{
  "init_std_up": 0.0356,
  "learning_rate": 0.00701,
  "beta2": 0.95,
  "schedule": "wsd",
  "decay_shape": "linear",
  "train_tokens": 832600000
}
Each number is 200 + 40 x the weight over its row's rms, rounded and kept within 0 to 999. Layers, rows and columns count from 0. The size before them is the row's rms in percent of the matrix's.

# layer 7 attention query, 384x256, rms 0.166, rows 258-319,322-383, columns 32-63
059,127,205,301,241,193,233,195,189,277,192,191,163,152,176,202,203,160,177,115,165,170,248,199,247,140,171,214,153,255,210,162,196
070,188,174,166,232,188,177,180,205,254,227,254,114,164,207,215,210,229,186,220,188,152,196,184,223,279,244,174,261,176,217,216,262
059,206,233,189,208,198,206,229,210,238,237,232,231,206,259,182,191,253,227,236,255,196,117,233,212,205,215,254,222,159,263,209,181
074,169,185,161,266,242,259,155,217,219,91,218,105,158,150,184,173,157,198,199,273,182,247,207,194,224,219,200,224,206,152,161,220
096,275,193,136,130,166,159,189,187,275,232,161,234,190,153,247,209,198,151,177,111,145,202,225,190,135,291,242,177,223,175,182,185
084,217,236,231,231,114,256,166,250,155,212,169,168,227,166,126,210,186,194,237,251,214,157,243,107,195,145,173,245,174,145,220,189
093,181,239,239,191,237,266,233,259,219,241,156,185,221,191,277,219,248,241,177,173,258,201,133,230,236,190,160,206,252,136,311,179
095,128,164,212,162,218,143,192,227,230,191,142,215,140,210,203,199,219,243,232,185,259,253,245,181,212,169,201,215,203,193,154,170
095,228,178,278,192,209,248,240,141,239,255,205,188,158,186,168,192,276,209,193,266,169,158,207,258,139,178,224,253,169,245,217,259
093,180,242,158,198,220,150,181,241,279,174,231,160,182,150,195,192,197,182,188,198,129,246,227,194,185,206,215,134,132,174,229,155
096,227,192,222,245,262,156,244,171,214,197,113,230,145,172,200,231,182,211,278,183,164,182,123,254,251,240,201,183,203,206,187,238
095,258,223,220,236,206,180,174,208,246,227,229,221,234,150,223,194,131,223,155,181,210,240,286,253,333,196,210,214,193,213,277,249
096,250,188,235,143,293,183,173,212,200,196,193,142,224,216,157,284,170,234,182,216,237,272,280,182,167,199,198,274,264,210,225,227
089,186,199,203,234,197,202,220,237,236,185,195,220,177,188,219,206,208,155,201,224,79,263,224,200,225,232,182,187,262,266,207,145
113,112,252,154,246,243,152,216,175,280,142,247,222,169,188,236,179,123,227,181,169,194,215,257,256,119,229,271,243,222,264,216,251
093,214,196,223,235,170,248,225,236,160,168,191,198,190,246,236,165,176,220,221,235,275,234,220,256,198,246,184,235,149,176,224,172
091,203,235,237,205,164,202,210,167,205,177,223,151,164,265,252,234,229,190,220,259,183,158,229,191,202,180,213,190,200,245,206,192
095,229,182,238,140,164,182,176,200,266,260,179,185,255,145,175,183,262,220,234,247,190,166,220,209,200,147,113,259,221,202,217,301
102,216,182,245,241,213,174,218,144,217,252,214,238,214,228,212,220,168,272,191,167,179,130,223,248,208,232,111,183,227,205,186,147
094,213,191,175,207,145,223,207,174,190,253,174,271,185,182,208,198,167,213,159,134,227,260,196,220,194,238,134,187,187,281,137,270
099,204,221,174,230,184,207,142,222,191,188,156,220,135,192,178,214,185,247,193,185,232,192,192,210,167,230,216,261,142,84,179,278
099,226,204,176,181,252,219,213,244,187,165,187,205,254,258,247,303,204,182,169,184,192,231,187,234,136,155,260,206,170,190,249,194
090,198,190,181,191,190,178,164,175,241,204,259,187,201,226,191,231,205,248,200,196,229,235,201,159,153,140,180,166,203,184,242,193
091,147,239,222,177,112,213,185,248,187,164,170,151,193,245,259,191,197,181,218,191,150,186,199,159,264,217,163,152,231,174,175,233
089,186,236,190,238,315,113,207,236,273,241,198,195,267,160,157,168,187,153,206,203,184,141,146,189,159,256,195,116,158,245,230,214
094,165,292,237,160,256,138,242,173,285,212,174,209,139,111,239,239,198,197,140,169,272,221,222,228,233,179,252,234,195,208,208,220
094,223,180,219,157,164,107,247,184,129,165,175,187,228,272,155,175,245,158,225,219,205,167,175,212,132,156,176,163,160,165,185,186
090,257,187,179,241,234,196,273,237,205,193,177,145,220,160,240,266,154,156,183,158,227,193,216,190,215,194,205,236,200,172,210,202
097,173,153,223,222,204,145,280,227,176,192,179,245,181,166,266,204,245,225,246,195,237,221,136,255,188,178,166,248,148,173,157,341
091,232,158,223,107,182,181,210,157,188,247,215,245,231,272,152,159,239,213,184,159,176,215,173,179,135,234,193,136,273,196,277,219
042,248,210,215,198,171,295,220,154,160,117,170,202,245,171,242,194,199,232,148,191,220,209,215,235,163,194,234,216,156,177,175,149
038,196,265,218,221,164,224,242,216,237,141,278,262,174,285,208,160,150,292,189,253,162,207,184,236,211,170,225,156,269,244,118,161
062,254,168,169,167,243,174,164,233,217,206,271,208,139,224,197,193,166,218,204,147,171,216,157,219,226,197,235,249,163,218,130,307
066,269,185,138,158,219,184,164,206,223,206,164,199,229,204,149,238,173,191,226,111,197,175,165,192,173,222,203,199,142,185,180,193
063,176,171,236,287,201,194,198,187,176,229,208,119,200,139,201,247,198,204,180,207,203,202,176,241,241,200,89,214,208,170,189,144
076,237,167,167,142,176,231,181,213,218,204,205,212,244,220,185,210,160,189,210,115,128,158,286,148,192,171,274,219,164,196,199,240
081,170,242,194,274,198,219,200,230,251,171,184,189,163,141,173,238,115,156,170,156,208,257,154,232,154,150,215,237,183,253,252,246
084,208,166,170,145,202,147,226,265,240,160,211,184,251,148,160,242,175,193,157,144,216,167,206,132,163,199,184,211,171,174,260,135
085,295,188,176,123,152,174,198,257,190,170,195,216,176,221,193,201,265,186,210,245,187,227,177,205,154,193,227,175,152,162,219,224
090,249,204,178,247,147,245,191,182,219,175,196,227,194,243,198,168,257,145,182,169,241,154,183,182,199,262,216,215,184,226,178,209
103,264,229,184,193,246,234,148,193,221,150,201,124,223,164,230,201,216,231,212,272,179,171,202,156,253,170,151,180,224,181,193,121
098,187,171,188,252,212,193,193,214,174,227,207,220,152,247,264,197,179,171,157,138,204,260,147,179,180,238,210,227,239,237,219,153
098,152,151,197,212,272,225,217,150,210,201,170,199,229,226,206,154,200,211,216,208,286,186,222,220,155,232,247,185,210,221,204,211
098,163,123,178,230,184,236,189,201,204,291,207,272,222,200,191,169,226,215,256,190,271,192,174,264,164,187,188,179,149,249,162,188
101,178,175,190,216,260,180,190,124,171,244,65,255,228,209,190,155,223,211,157,234,241,198,240,225,174,227,216,215,190,232,208,196
098,285,182,201,209,171,273,184,264,212,126,178,186,183,235,231,219,207,188,174,226,172,181,218,172,170,182,219,219,199,228,178,127
100,185,175,257,129,181,197,250,162,191,213,215,241,164,181,174,194,274,265,242,157,191,189,253,177,239,205,147,212,168,250,215,250
091,179,239,226,213,214,238,174,129,235,201,230,161,221,192,158,119,226,120,217,240,254,185,212,186,196,207,241,135,169,262,228,249
102,170,160,222,163,198,149,217,207,241,276,102,200,175,191,154,227,174,207,242,131,254,216,218,232,127,155,190,223,206,190,249,168
091,118,241,134,228,232,122,229,219,221,276,249,202,189,127,219,179,175,209,288,213,182,260,200,239,200,189,153,178,180,147,202,212
093,213,181,128,225,297,159,255,196,179,260,165,202,216,134,215,239,275,258,251,172,292,176,185,224,229,247,241,219,164,117,149,198
091,138,203,207,275,123,139,252,188,216,218,196,210,173,205,193,234,257,227,231,229,239,164,241,290,132,191,234,253,204,241,228,183
091,213,174,234,233,282,98,206,255,227,187,156,197,205,277,109,196,239,119,172,255,222,251,258,200,257,204,108,145,229,215,225,149
099,242,224,179,232,166,167,196,208,233,192,248,179,256,231,218,210,240,164,173,201,237,166,172,173,174,157,177,194,235,231,186,110
097,228,260,201,183,172,203,177,119,215,190,184,238,201,197,191,182,222,253,181,203,206,184,159,121,193,193,175,221,218,315,184,191
086,153,232,170,202,150,198,155,242,157,228,206,241,178,138,212,217,224,255,206,211,260,252,203,221,130,159,127,216,175,214,229,234
094,241,208,242,159,98,245,172,194,154,201,166,156,111,172,171,154,256,136,244,217,188,172,141,154,169,205,197,201,170,280,244,197
094,142,249,149,254,254,213,193,119,205,116,156,227,250,183,180,235,152,128,171,274,172,234,252,213,225,123,224,257,216,208,182,129
094,259,206,189,153,257,237,205,282,201,199,123,225,196,216,213,171,203,150,146,228,134,182,174,221,171,296,183,236,239,154,215,157
094,92,203,191,209,182,297,192,252,208,252,221,153,123,221,229,231,176,203,207,147,308,247,189,210,172,214,215,188,240,207,172,209
096,241,173,164,167,194,169,215,211,245,252,207,195,217,229,242,219,246,208,157,268,166,174,247,152,225,159,183,182,169,229,184,226
106,235,243,174,238,280,219,191,219,188,150,160,177,282,232,174,209,242,203,173,191,219,197,158,181,200,185,141,192,220,250,219,122
090,158,229,163,135,114,183,242,142,185,269,169,204,226,204,152,240,282,155,256,221,211,157,258,203,225,205,240,163,142,233,280,234
080,151,249,234,208,214,197,183,235,175,285,212,195,161,171,108,166,220,198,292,167,168,274,151,201,201,177,189,130,85,237,255,193
096,187,183,236,192,147,261,189,180,224,195,233,200,229,252,164,176,195,234,172,168,160,152,226,266,187,236,244,174,197,210,124,192
084,178,227,206,235,214,131,228,220,182,180,121,223,192,229,262,231,164,206,219,247,173,309,221,228,186,130,234,231,186,185,192,195
084,168,236,262,123,204,164,194,207,195,183,106,239,196,192,227,154,257,178,242,147,258,134,230,232,210,257,201,162,105,205,195,213
091,192,192,149,212,172,166,197,201,155,154,245,173,261,112,225,172,210,208,131,225,167,160,253,216,161,243,228,230,231,192,252,287
079,281,232,192,181,221,247,144,218,142,196,170,171,207,297,229,232,246,190,170,238,207,286,221,203,204,217,228,152,177,217,174,166
087,174,219,205,156,186,161,168,173,183,243,234,214,209,185,136,160,150,156,192,285,229,219,185,168,204,188,185,160,200,191,152,209
085,251,170,216,179,150,217,166,161,216,306,213,180,151,197,200,202,216,255,222,214,225,157,237,265,143,212,289,194,161,186,206,242
080,171,201,239,154,241,186,163,258,220,237,305,180,162,279,166,186,202,186,251,203,179,220,204,222,224,216,185,221,245,182,176,237
093,222,287,146,258,243,182,234,213,161,156,201,158,201,168,183,272,206,187,166,149,164,160,153,165,237,274,209,177,208,210,216,190
093,276,273,233,186,291,243,106,198,198,259,111,217,179,215,202,214,173,225,216,212,158,147,199,211,224,153,287,176,235,184,227,231
084,269,162,203,208,115,113,162,246,165,205,174,192,242,95,272,208,170,148,180,181,273,206,207,194,150,162,196,212,182,169,140,155
089,252,227,265,205,199,207,139,139,163,272,130,268,134,178,262,183,237,230,245,121,194,170,172,215,233,257,221,228,174,191,173,299
087,208,132,222,224,234,287,153,248,172,155,225,212,173,172,237,194,179,168,225,218,247,207,196,208,199,169,137,232,216,290,179,106
091,208,159,189,205,245,217,225,197,186,208,224,134,199,115,165,178,207,153,209,110,135,169,159,280,219,193,251,264,157,242,203,217
091,236,238,232,167,96,191,179,242,163,215,139,213,228,159,190,163,170,187,153,318,232,120,232,230,163,127,181,250,133,147,244,130
087,113,159,188,188,171,182,218,159,202,172,250,240,174,233,223,265,191,204,238,203,149,223,260,100,214,284,167,213,193,207,230,268
091,267,173,178,224,224,206,134,199,131,213,269,208,227,256,136,179,184,183,116,156,245,247,247,191,143,213,184,217,210,170,136,215
084,182,181,173,158,233,107,202,216,290,227,243,150,154,206,184,174,169,178,183,153,260,279,196,209,216,120,182,229,197,248,253,239
087,168,205,241,218,207,192,101,234,134,223,246,149,182,146,150,213,229,212,245,195,201,211,174,120,146,229,190,194,223,210,141,188
089,199,166,193,221,186,136,186,195,237,250,195,224,235,248,183,208,213,184,172,179,232,242,217,221,199,223,262,167,216,224,167,286
093,292,205,228,173,242,189,198,230,140,175,228,217,195,237,163,176,239,245,183,201,162,175,262,205,222,201,197,153,137,258,196,248
092,269,132,222,266,253,198,211,268,207,196,168,168,149,162,233,196,160,167,303,165,281,220,203,208,207,209,156,186,227,180,232,235
093,192,149,252,232,228,166,223,260,166,183,262,162,233,187,179,177,188,168,216,235,226,150,232,197,199,154,205,116,183,203,268,170
088,203,233,121,209,223,205,147,241,189,245,220,227,239,184,159,202,229,138,187,151,223,221,212,124,172,262,303,198,182,185,186,284
093,185,183,209,182,281,283,254,198,247,258,230,243,169,261,214,202,247,189,233,231,235,189,174,153,188,214,258,251,289,177,170,231
082,188,147,198,186,206,254,188,119,137,168,239,157,150,273,130,157,233,202,230,194,185,217,210,237,248,162,156,211,140,244,158,186
086,214,205,254,211,212,222,200,218,210,200,231,203,194,217,177,247,238,242,260,130,237,185,205,267,229,219,206,273,152,184,181,171
088,223,150,133,200,278,251,210,132,177,150,199,179,170,166,211,211,199,262,254,178,143,223,193,203,208,161,185,258,245,232,189,241
110,190,161,180,186,269,264,227,160,225,166,208,265,281,190,93,217,140,217,157,230,182,153,193,213,287,201,184,221,137,229,183,179
102,171,172,213,266,220,215,207,209,222,208,192,176,208,181,244,264,166,245,136,196,205,143,235,173,157,178,227,213,152,236,162,120
087,123,200,151,169,248,229,183,183,213,195,198,212,174,248,193,286,203,241,171,120,224,183,254,228,156,184,215,209,184,216,174,235
100,222,238,222,109,198,199,174,213,162,247,193,226,230,232,167,177,191,212,223,198,240,287,186,193,188,229,218,215,226,162,208,149
122,179,167,154,268,283,213,201,184,197,185,204,141,216,215,185,229,160,153,193,250,212,137,169,181,143,205,198,208,222,161,144,135
093,271,243,144,168,208,183,194,217,244,186,159,168,176,151,251,170,151,218,216,213,192,175,192,146,187,201,159,269,183,144,195,188
092,260,214,180,247,178,193,246,209,109,192,279,162,259,126,201,189,183,185,195,252,154,143,169,207,178,117,137,258,223,188,205,193
086,229,165,190,204,164,205,190,223,260,158,207,140,111,177,180,198,198,208,212,201,158,244,120,247,95,200,121,220,214,193,225,222
088,146,188,263,154,136,191,227,115,228,226,160,234,235,191,176,199,196,259,206,200,180,220,182,194,240,177,151,161,125,277,182,142
080,174,199,191,239,206,173,228,231,189,166,168,209,259,187,247,156,232,240,123,146,198,224,219,205,186,207,227,176,258,241,221,282
081,209,188,175,171,224,213,178,224,233,173,204,184,258,92,186,188,181,239,231,165,257,190,160,195,150,174,243,216,277,220,165,112
084,225,190,182,181,188,260,199,224,253,188,241,179,218,224,260,232,170,195,272,216,204,286,185,205,143,202,198,250,222,159,208,162
081,129,197,168,121,258,199,160,194,198,204,246,174,221,163,156,216,158,227,236,186,219,129,248,240,141,211,227,210,248,171,180,266
085,202,280,253,171,210,204,185,210,189,227,271,196,217,246,209,219,224,214,245,175,270,201,156,250,160,243,232,156,202,203,264,237
080,203,151,275,181,117,213,135,226,144,188,229,197,175,161,153,207,196,188,246,196,173,203,217,241,262,140,148,205,225,255,181,215
075,218,229,177,155,171,203,239,201,202,137,178,170,193,201,188,174,153,174,229,240,201,220,228,147,189,145,83,170,211,196,144,118
086,186,229,246,209,175,217,216,210,226,212,222,261,259,278,173,219,180,186,244,186,257,193,224,137,164,200,306,199,109,190,228,116
095,155,173,179,185,170,198,205,214,187,182,206,188,205,186,237,260,223,142,158,215,259,201,182,115,221,201,194,265,137,226,180,126
086,101,183,174,116,198,232,147,236,206,189,202,173,253,199,184,170,185,216,279,180,179,243,149,206,197,264,164,208,150,284,256,233
084,156,195,195,246,178,290,203,226,127,267,242,194,228,206,273,142,208,274,211,174,191,132,209,220,275,205,279,191,244,250,198,198
086,200,217,216,213,201,181,196,132,225,172,86,174,246,147,149,211,269,185,137,184,139,215,170,188,182,265,216,208,208,198,208,178
087,230,257,248,200,261,246,190,187,167,171,195,244,218,238,237,195,173,248,228,180,185,181,218,186,227,225,208,182,182,121,153,213
090,211,249,177,215,218,252,200,203,152,197,235,150,220,266,141,202,154,208,204,203,89,159,154,182,188,171,200,138,184,256,129,151
100,196,225,220,140,181,223,221,169,247,175,229,208,196,247,174,144,266,181,201,203,148,188,188,188,281,211,217,244,157,183,197,246
091,259,249,206,148,199,152,239,240,150,232,183,196,196,249,235,164,191,210,190,180,238,215,167,195,151,208,278,199,199,146,216,136
095,229,202,167,236,192,267,202,251,192,166,247,217,192,175,167,184,131,211,145,175,207,216,175,192,195,191,166,227,161,275,206,155
087,256,231,214,198,118,190,221,160,228,211,177,154,153,209,198,182,196,152,137,188,193,181,205,155,158,129,180,164,201,265,168,193
089,183,167,220,140,232,207,238,195,231,216,137,193,231,239,248,198,185,120,125,289,194,235,188,190,194,155,268,217,214,255,153,174
091,184,175,184,159,200,244,198,199,168,200,132,261,242,206,212,211,150,227,271,195,153,227,182,169,227,212,212,195,127,254,207,225
093,153,171,164,168,143,196,133,241,209,167,218,225,166,176,193,197,138,234,186,189,210,220,128,205,197,237,231,181,268,254,170,210
086,151,268,241,165,244,174,143,170,207,271,142,209,199,213,188,227,215,188,163,204,147,265,206,195,189,256,128,169,315,249,236,221
084,200,243,189,202,136,165,200,250,218,263,223,152,185,181,213,235,242,221,207,184,322,179,185,181,177,190,241,151,164,176,178,264
# layer 7 attention key, 192x256, rms 0.165, rows 130-191, columns 32-63
093,216,221,221,222,226,155,204,163,119,138,147,171,229,170,211,142,232,184,205,268,235,196,180,219,202,229,209,172,162,160,207,104
074,210,192,193,259,128,291,220,151,268,215,269,173,143,286,247,203,172,205,248,141,206,222,184,236,199,185,177,191,194,259,220,217
084,267,184,260,195,298,206,249,255,147,191,215,242,233,186,264,130,234,181,147,226,230,268,219,189,273,136,139,193,219,195,194,207
086,174,191,213,242,242,238,218,258,131,179,278,225,231,252,135,164,187,199,138,251,82,138,192,214,173,253,162,285,164,265,216,260
088,150,154,220,189,177,196,233,202,238,195,250,204,228,219,192,128,225,183,174,149,239,207,199,203,197,236,200,209,158,257,221,232
082,197,224,216,233,73,185,202,210,184,147,170,232,184,233,162,197,179,177,243,219,235,162,171,219,213,274,185,229,208,219,200,166
088,191,185,247,189,190,186,190,160,277,177,213,171,178,185,173,161,220,202,142,184,170,219,250,166,184,208,189,162,142,260,240,183
085,187,190,201,243,187,275,207,238,216,211,130,178,194,154,213,182,196,138,243,203,235,136,179,181,256,219,247,205,252,241,225,174
089,218,180,209,179,177,149,229,201,150,192,138,159,185,193,120,183,207,218,243,179,257,215,236,278,190,185,201,201,220,132,162,172
093,224,222,227,214,217,221,170,166,237,270,194,177,136,215,215,213,106,141,198,172,199,110,263,237,190,230,253,138,113,230,249,241
093,157,240,202,223,165,155,229,226,258,233,255,175,146,178,209,273,255,199,299,203,229,185,222,176,121,230,241,219,181,202,206,146
089,141,174,219,140,190,185,205,229,202,186,153,199,163,154,187,211,192,216,190,165,212,238,215,143,213,207,201,194,208,150,174,299
093,128,191,219,205,201,152,219,135,219,196,191,189,143,198,108,230,188,178,155,155,196,157,191,220,286,168,117,188,255,284,178,100
083,199,169,274,182,175,124,231,147,206,239,294,232,231,125,189,247,229,250,213,140,277,142,225,200,159,237,175,177,156,148,194,212
093,232,205,203,145,249,227,155,209,205,234,209,206,229,205,229,172,243,220,207,152,216,187,252,181,207,219,211,129,204,85,148,222
090,252,214,159,213,213,131,158,138,164,238,197,198,255,134,184,252,273,190,192,206,184,252,206,139,229,240,187,215,202,251,200,130
091,288,154,214,207,165,256,182,194,213,260,227,177,241,181,150,207,201,146,159,165,201,277,216,181,268,195,215,172,152,207,179,164
096,201,246,143,136,196,198,194,247,198,214,153,193,182,136,227,245,197,183,183,238,149,166,221,176,217,181,233,187,168,277,217,188
088,151,165,146,250,224,244,248,173,171,236,247,210,200,235,218,223,251,190,205,259,196,259,165,140,153,180,230,189,166,186,158,148
086,197,225,183,220,187,211,138,184,202,277,225,201,214,233,300,189,260,240,174,231,279,196,230,175,223,189,272,132,242,186,223,158
086,190,190,224,201,163,307,315,237,249,148,186,204,232,201,222,225,210,166,226,192,221,234,173,222,215,154,225,172,188,197,260,158
085,144,220,245,159,251,203,183,205,225,229,208,201,155,195,178,203,187,167,268,193,206,180,204,211,210,172,167,165,187,221,193,188
087,206,191,240,176,191,266,215,219,233,126,208,194,238,255,155,188,202,141,193,194,256,171,242,250,226,282,210,213,258,278,204,157
089,158,147,204,246,126,209,196,180,120,222,219,208,242,199,208,194,145,217,147,143,191,223,227,240,183,198,155,189,179,215,205,182
092,121,167,157,200,168,219,216,134,270,206,199,203,193,243,212,273,251,177,253,198,147,200,165,177,85,231,205,195,237,167,190,250
090,154,180,214,237,149,216,271,214,161,224,253,234,225,283,252,246,202,126,224,192,210,193,179,227,258,174,187,178,292,161,152,179
090,224,263,242,212,199,210,191,145,287,259,174,158,224,150,211,226,191,172,190,248,161,107,198,247,174,73,208,158,200,196,177,224
085,208,248,216,192,191,236,207,235,171,174,185,245,171,176,223,203,210,165,206,112,163,173,203,133,163,227,162,262,218,169,197,268
091,202,242,191,229,191,184,272,269,209,203,241,259,267,272,149,193,203,217,195,216,169,208,243,174,156,125,244,195,205,170,209,127
091,227,154,146,183,289,215,201,206,191,202,267,190,203,130,204,216,180,189,245,196,152,201,181,251,209,127,189,194,268,141,182,218
094,193,208,141,123,277,215,158,239,226,145,167,194,188,190,155,188,181,145,173,206,194,171,228,184,183,303,196,186,117,172,178,201
085,284,162,153,179,186,181,158,200,252,163,109,223,187,135,139,255,212,193,188,202,267,179,201,201,160,205,219,233,123,130,184,216
082,170,210,192,206,191,130,204,224,118,220,140,200,215,124,190,259,173,193,211,273,173,195,213,145,193,222,213,213,213,190,185,164
089,201,203,246,174,238,196,179,269,214,240,151,170,209,165,215,170,245,194,290,210,162,129,198,187,177,190,178,168,162,245,279,286
093,227,171,163,193,177,179,212,263,81,140,234,201,177,298,192,151,184,181,177,194,173,218,266,246,209,200,199,177,190,160,134,214
086,115,158,191,255,183,180,236,223,242,228,216,165,218,187,206,148,247,157,208,215,188,155,238,116,207,238,197,253,228,283,194,178
084,186,207,100,231,138,115,203,202,177,185,151,212,235,200,225,157,239,231,144,155,248,197,226,217,169,202,259,135,251,168,112,134
093,265,162,185,195,156,167,199,172,185,260,198,174,174,200,222,183,152,186,196,258,203,164,231,175,160,179,218,230,193,230,269,216
089,204,170,246,158,201,211,197,162,212,223,191,216,209,200,147,166,201,194,166,244,218,208,126,218,207,210,215,168,209,156,257,238
093,180,156,213,265,154,236,229,212,212,179,195,205,175,298,180,147,308,274,160,138,218,210,197,170,187,156,190,205,276,226,166,242
099,197,248,236,229,223,223,217,198,143,277,176,173,160,185,177,168,95,124,226,227,228,176,193,208,203,234,154,208,247,237,268,201
089,286,254,208,205,203,110,237,191,182,209,195,203,311,92,237,257,214,231,259,145,188,236,248,236,161,239,176,201,226,195,222,249
084,213,229,198,228,184,189,244,206,219,98,153,263,159,218,215,210,261,203,208,169,208,263,120,250,205,212,216,208,234,131,162,147
093,192,200,127,216,247,234,254,209,215,196,208,164,288,257,184,170,159,221,213,200,139,167,205,213,176,83,214,150,238,141,230,292
083,210,199,180,193,154,165,214,198,239,270,190,187,258,219,180,103,287,189,181,195,228,242,235,131,235,218,190,200,236,149,190,110
099,151,216,235,209,242,161,197,248,186,215,215,164,145,166,253,204,191,189,232,212,181,167,185,233,216,255,153,200,215,243,252,191
088,320,134,272,214,166,218,136,244,185,210,118,276,203,196,240,189,185,214,206,180,189,236,145,165,271,189,198,177,143,242,225,248
083,183,178,171,159,257,132,214,227,169,245,235,159,155,255,171,237,175,219,168,159,151,225,182,201,253,262,159,179,166,249,169,236
089,175,214,191,219,214,220,257,238,155,139,223,224,164,181,235,155,284,197,151,176,244,295,174,240,221,166,198,257,244,179,190,193
087,172,232,225,99,193,224,221,197,204,217,228,150,215,207,240,204,165,180,237,199,175,214,172,160,207,164,141,181,174,184,215,173
087,142,228,97,194,123,226,179,158,174,174,197,160,131,284,184,204,244,211,176,218,163,168,267,191,302,214,167,199,160,224,223,236
089,193,174,170,143,188,214,184,217,245,216,192,212,208,195,173,177,109,173,179,221,180,253,143,170,143,157,206,159,194,87,236,207
091,212,201,217,241,253,252,215,264,197,213,179,215,185,141,182,216,224,184,148,175,212,216,233,304,180,152,184,229,257,184,302,227
093,303,171,121,234,218,213,137,129,109,162,212,250,163,227,178,170,170,207,260,223,124,155,129,241,213,234,187,167,262,178,208,284
089,259,265,165,181,278,172,172,196,210,182,217,147,253,182,170,215,151,172,195,194,221,208,166,160,183,185,178,156,152,185,215,231
086,215,240,177,182,98,235,192,234,263,165,145,187,122,212,187,159,176,227,197,201,198,273,197,197,240,237,223,178,202,186,200,217
092,247,223,203,231,228,179,197,220,250,187,145,204,155,232,138,180,204,247,245,206,185,139,168,219,270,243,177,263,171,219,201,230
089,242,181,207,163,173,215,167,190,236,202,195,242,166,133,247,113,167,185,206,146,187,181,197,210,165,180,199,264,195,173,222,161
091,204,222,155,250,137,255,197,206,152,195,271,198,124,230,101,183,211,208,134,173,169,151,210,272,185,168,140,177,194,236,120,213
087,132,204,220,216,226,146,272,208,179,277,283,205,250,213,217,194,230,254,196,230,240,221,226,278,184,161,188,212,232,186,252,179
089,139,198,205,205,232,239,213,150,179,246,227,159,157,284,178,130,164,219,158,207,180,268,189,251,278,182,247,218,178,237,193,230
091,160,186,257,195,191,204,169,154,170,146,203,199,131,162,227,216,151,223,175,213,178,249,192,217,235,247,239,178,170,179,216,227
# layer 7 attention value, 192x256, rms 0.171, rows 128-137, columns 32-63
087,303,205,173,206,218,181,228,211,167,203,232,227,202,142,205,196,206,215,178,197,233,289,232,261,226,204,267,255,202,228,90,218
086,163,203,169,180,168,275,212,207,121,268,169,123,206,132,184,296,164,211,226,156,117,185,169,178,209,171,134,236,209,203,189,159
097,181,178,165,213,141,192,197,166,184,228,249,225,144,213,226,168,209,203,126,144,231,180,120,195,224,158,263,257,162,193,261,214
094,337,133,238,244,262,192,237,201,142,236,197,222,191,243,235,198,142,166,201,268,174,265,256,240,231,157,197,211,158,253,205,269
091,209,184,161,207,274,193,203,175,197,255,243,136,222,142,196,182,178,127,223,211,114,182,166,255,130,227,189,228,171,169,180,232
099,181,173,216,235,237,269,154,250,291,228,301,238,204,187,187,201,206,149,136,190,236,262,158,176,172,186,196,203,203,162,201,211
090,249,184,253,134,249,194,252,214,299,273,207,168,190,204,223,184,161,234,195,182,236,148,301,195,173,168,191,138,189,184,245,227
093,179,255,219,165,200,244,203,248,122,192,200,212,172,170,229,251,200,219,210,245,215,158,252,211,213,179,287,257,255,184,201,235
094,240,189,208,183,223,176,141,166,256,225,154,187,178,324,172,212,198,216,153,222,124,238,229,213,220,215,233,174,265,208,229,202
091,178,253,227,187,223,179,162,172,172,151,181,198,201,255,162,190,259,213,271,168,179,218,216,156,209,219,80,260,223,238,176,142
# layer 7 attention output (transposed), 384x256, rms 0.164, rows 256-264,320-328, columns 32-63
093,213,171,58,298,219,168,176,164,215,163,215,156,128,220,252,162,110,202,198,197,226,241,180,173,189,168,218,200,254,183,225,190
089,139,166,215,178,224,236,259,116,191,173,242,204,174,201,245,214,253,256,220,198,161,150,178,191,152,245,164,174,156,215,131,180
096,189,210,182,265,243,200,258,138,196,194,195,227,205,217,239,211,167,200,160,234,173,196,214,234,195,225,138,150,198,269,237,214
090,199,208,177,84,227,195,215,114,209,252,244,244,266,255,193,262,232,165,236,157,233,156,242,248,177,232,344,201,223,200,166,227
085,123,260,138,144,294,190,200,177,218,265,184,159,246,233,235,183,197,196,208,240,260,181,244,255,175,191,198,155,154,169,282,246
088,220,186,167,191,213,164,129,183,217,219,157,159,244,145,243,157,192,196,253,180,178,164,167,204,169,242,222,157,233,185,204,167
088,209,190,147,279,174,200,216,247,117,134,196,227,223,225,299,274,208,200,223,204,211,171,154,171,206,244,193,190,146,139,189,178
086,216,138,157,200,339,239,195,189,121,247,167,201,177,207,197,169,223,208,204,219,228,206,190,220,193,191,178,219,217,165,166,275
090,149,263,160,164,234,269,184,157,233,212,166,200,220,198,182,94,277,129,150,128,179,221,180,205,182,217,239,209,175,184,205,220
094,201,302,253,175,193,196,207,226,199,250,213,186,211,165,212,204,259,180,176,244,201,202,244,251,261,318,185,292,150,173,131,234
092,247,223,285,235,161,234,183,170,205,170,186,238,206,159,151,184,136,260,185,205,220,261,236,210,267,215,217,209,252,175,195,150
088,185,139,198,232,118,163,196,263,118,235,215,177,220,147,214,160,199,174,190,217,163,209,197,193,184,175,204,232,185,225,244,193
097,188,147,215,195,206,195,106,232,216,232,187,165,211,205,243,244,183,143,163,196,207,211,179,132,199,269,102,185,192,239,272,175
094,230,192,235,193,165,203,187,215,144,191,161,193,161,180,223,200,167,216,264,235,197,151,189,123,192,212,220,195,213,154,171,174
100,193,154,256,235,189,212,274,162,267,202,228,202,227,226,204,157,198,233,154,252,227,193,268,217,250,159,187,147,195,149,150,309
103,255,238,197,129,214,185,267,168,260,229,211,196,145,155,175,106,228,187,217,240,225,193,166,170,170,199,241,205,254,224,162,285
093,151,247,288,207,245,193,270,191,218,256,261,186,307,202,192,264,245,219,229,219,241,177,192,262,206,218,217,128,206,202,229,200
092,200,149,157,141,242,235,215,189,135,161,110,201,227,160,198,194,187,201,234,211,207,258,229,221,236,218,208,208,338,214,173,186